python train.py --vocab_size=2915 --norm_eps=1e-06 --lr=0.00558 --beta2=0.95 --warmup_steps=200 --decay_shape="linear" --doc_mask=true
Each number is 128 + 24 x the weight over its row's rms, rounded and kept within 0 to 255. Layers, rows and columns count from 0. Numbers have three digits each. The size before them is the row's rms in percent of the matrix's.

# layer 7 MLP down (transposed), 512x192, rms 0.173, rows 190-217, columns 0-31
103:107107146171115112127143118128157159164106092130091117150126141180145170108128136149124164120163
102:143106110132103150182082136116136121114118072162107044103126134116132178111132174152129119073117
096:166171178148081125103148132112171133073114102154153090130110131146100105134138129122096105136083
095:157065168138096118148134121092100114108152116139094129169165155120108140122161100189147124210142
099:132123104137104134154127106134117110121103180130159096118106159167139147102133132117126110109165
097:119150115113094149118125105103084129082079107121134126138105139160167100134131146104162116169102
102:088086119117135118134129167135123164122128145136097121140154101138103174128098121141119140122179
099:104112112122089146165113138158122160133149138160148109122113072124124116127142142138133147114097
101:055132109143119138137070127142116107117083103162159119166103170090151139099113132112145163130148
096:151157139119160113173104079123130156112128085113142084125130114123133090103169104108170119141138
100:151157094175114118109143147165123124078180112154152147164099128138112132107139116075105144109100
102:168113123087098128126111092140113074107115102112145129128115084126112136098081132097130111177061
092:128096136148141096104138159122116116125087120139158128135196095068144160107131121138135091128158
102:114128117151140123079135136104122134102135099141124141121107133084155089112152136115146138113102
096:110107130068139156160106117133113135127152152090105118105173121126099168131143161119174108166184
101:134148119132129153142122109148140126122137117114103087116126076119117133133099161121123140116140
106:096121112084122073122131137109141137162167127127170080134127180119128129130112125133180091097116
107:130115132135109123128113125156160132128142138145099144154156108156112123117132144133153178099114
097:156145153149106150153146083121122134116117184116129129161152144112099131127132192086097105128114
107:158119114070153103130148105118110096106138126069164135113134129174097126111148122101113105159186
099:147132095092118133111133100132092167132168127130143192107119093090121082075112111117141177135124
096:077138090164150132152161142092145137137100156116148165147147119104136131105131128125133175148181
094:157087123164106119180135106182107126138126139137122091100117119174106122175184165124127086103142
105:095090151068120158120153087133079126188146101109155160126118116096156202156137157088132088158102
104:116134142123145127114146169157118149131144135141100123126108144160162090119120134144116130164125
101:118101128115135161138109113179133128138133094154146131131149144139156133107088122147151095114132
097:111128120140153094128118113142111179129137118116133122098168095108101131153138135125158164118151
101:136142124097112119129151127143110134136116108115126133165121133110093142134119160162140145149170
# layer 7 MLP gate, 512x192, rms 0.177, rows 191-218, columns 0-31
096:128128142130165143094189174178137183116131170082124076129152112136142130128118134128150110137091
107:158101115138148107116161130116128133131099116141132087140142114163128138111165097156105109140096
091:119122117104130117151101168154124131111101116116111132137106127105130125114138122161118154102160
096:085146123159125139137124162115164128112117138110101088096114100131125136141134134128145113122184
093:121113119109158186140148106067138124119103129139145201140133143121127161108130104148139145115106
104:181130123126114097111168140139119107134117091111124099113115104112102140145081142156113136152131
099:153115114138080087150141113124110136105099115143169135121117121110068107100098151128137154139144
102:124107141130125112125160109152121118118143129115115129129138099110135126122171163116093147144078
098:101114121136156154126162082092117128122113147114149147139119104104132125170133121114163162148123
099:101091132133144128130127119116122113136139152145117155115152148132127131076153104129132161134110
104:159125087095181098154151088120146119144148141124145107105142134132143144119065069158118110111125
093:136132121162141161125109136139138155145084139089123123176161114112166110129155147121101115117144
096:137140151120136131111162113054129128133147107152092152167155157076129143145137139129162113138108
103:127092150112128144134107103095134122145096143108128208122181094141112088158155100140144146173135
098:163148109140146144156157129120092137126080144133110129128103108150110101157151115162104113185117
101:127139109134133167105148105123137149109117104098121145103122154096150085133132119104120121119173
110:144138124125099120162095157141096118087150114100158136120135106077124110140104107085118109125117
099:153140168117110143109139108134128149121102120137112163135154157160136144111132158131098121112104
097:125209123090124095149154186103093091096096124134158132119129130114114108136119092137129092118141
095:138121089124151145133152120136146166096149139119121115107107123158187120117163130096136103135074
095:134144162150136117134163110130144177125119135147082123140153150150109093125069137111130142077112
089:129142148101109109058163118115147143146135136070068145116075171142123101173142118132105123112140
104:097144107124117143112188150125116107077073140127117100124122089103129126115125166107143150123121
105:126156107167150155148109073139128069098157124129143155132140127121107117114139100145106120112133
097:104147137132147166114172200154157148129138103173171110119165141148151134155113171161099143138116
101:140136118080116146166082127118098120137127169171165139119161123114155154149145108136137110126090
096:154120137146116106158128095095168125119112078092101106194108146124126111146130180164133145140118
102:127105085149142078117136143113120135154157149086136137090095132106110096083166114119132094124108
# layer 7 MLP up, 512x192, rms 0.184, rows 191-217, columns 0-31
095:121157121105128134165137133164137122100135132097136111073101109111151159139097142104095089113144
106:148118176175135075128160150174128124095107115164145109107089094140116130123174143137133124116091
094:108158121164139153148130168133130113134145164154124169166119106116140141164116132106073132154134
098:146113141146115112112126107138090148077143093136119132169174125132129120112100152108118172166098
095:149087162102157141065110148172147138146097110092107166112116133133144110163148108121122139099183
105:119164091091147148139143138086141153124159113084120113166117117109099118116123148158137152131144
102:185099114128135138111129154155108121107118124146143138183141138171095096139113130153133156111114
095:130127147143084137159139149174160092162140120113147100102118142120153169156144134106110159149120
093:135127141156114104147125160158144172153125112171119094139123142137120115163117166135136139136103
103:073124152133155084115127113148141138111139110173114143110132119106154146147109167185146189132156
096:144134145111105142131111200153134169080111132090120157121127148153166132145143162130116111133085
093:105100123130126134155123171160138157127103172143130120145141111154128141108121128120118125086097
097:108096147138145129127093108116150095162139158140130125125153119071140108173134139162111125125103
102:162126182118128148107124126136153112108083114133115141095150149111134096145081078119102119114168
109:141147154134100141115119139133112164148165109175129158139130132128143072141119153168133124122090
099:105149135133130161099097099112125133137157154167117118117146113128161118115143109134131106133108
105:133069158130141139117124102147136149132105138110133110112110119153120123083111131147139132139115
101:167088144088126166127132123097132132154131125115119110109133129129125154129173093173113115133149
105:099115104079111115120129166126105138123129118133132088120158119135109124101093153158102080138103
095:162152141100096127098092121140073125154126173143112142123094088105139151137148110114099131113141
098:104147155105085119107079141146081116107114122143112126110147140115114122114113141157180096123095
093:156105101132128128174167127138156162126152124116129185173136121119090133150154132122136148101117
108:095136155135089106089143160124100097112167152161107125145109150123114096137115158149150160128119
102:102130145114171109079097097118100102142114139112120122133131128131112119127130130114161166067101
094:167122123125113166096120106112155121177125098095147108135105130105163122127080114107155134172115
104:113150145161119109048178143099158119093115103125133127117104137152139128121119126143109111097133
094:081142134146150086123106133090129119110106148150081138130126151142129081141122115167111132086127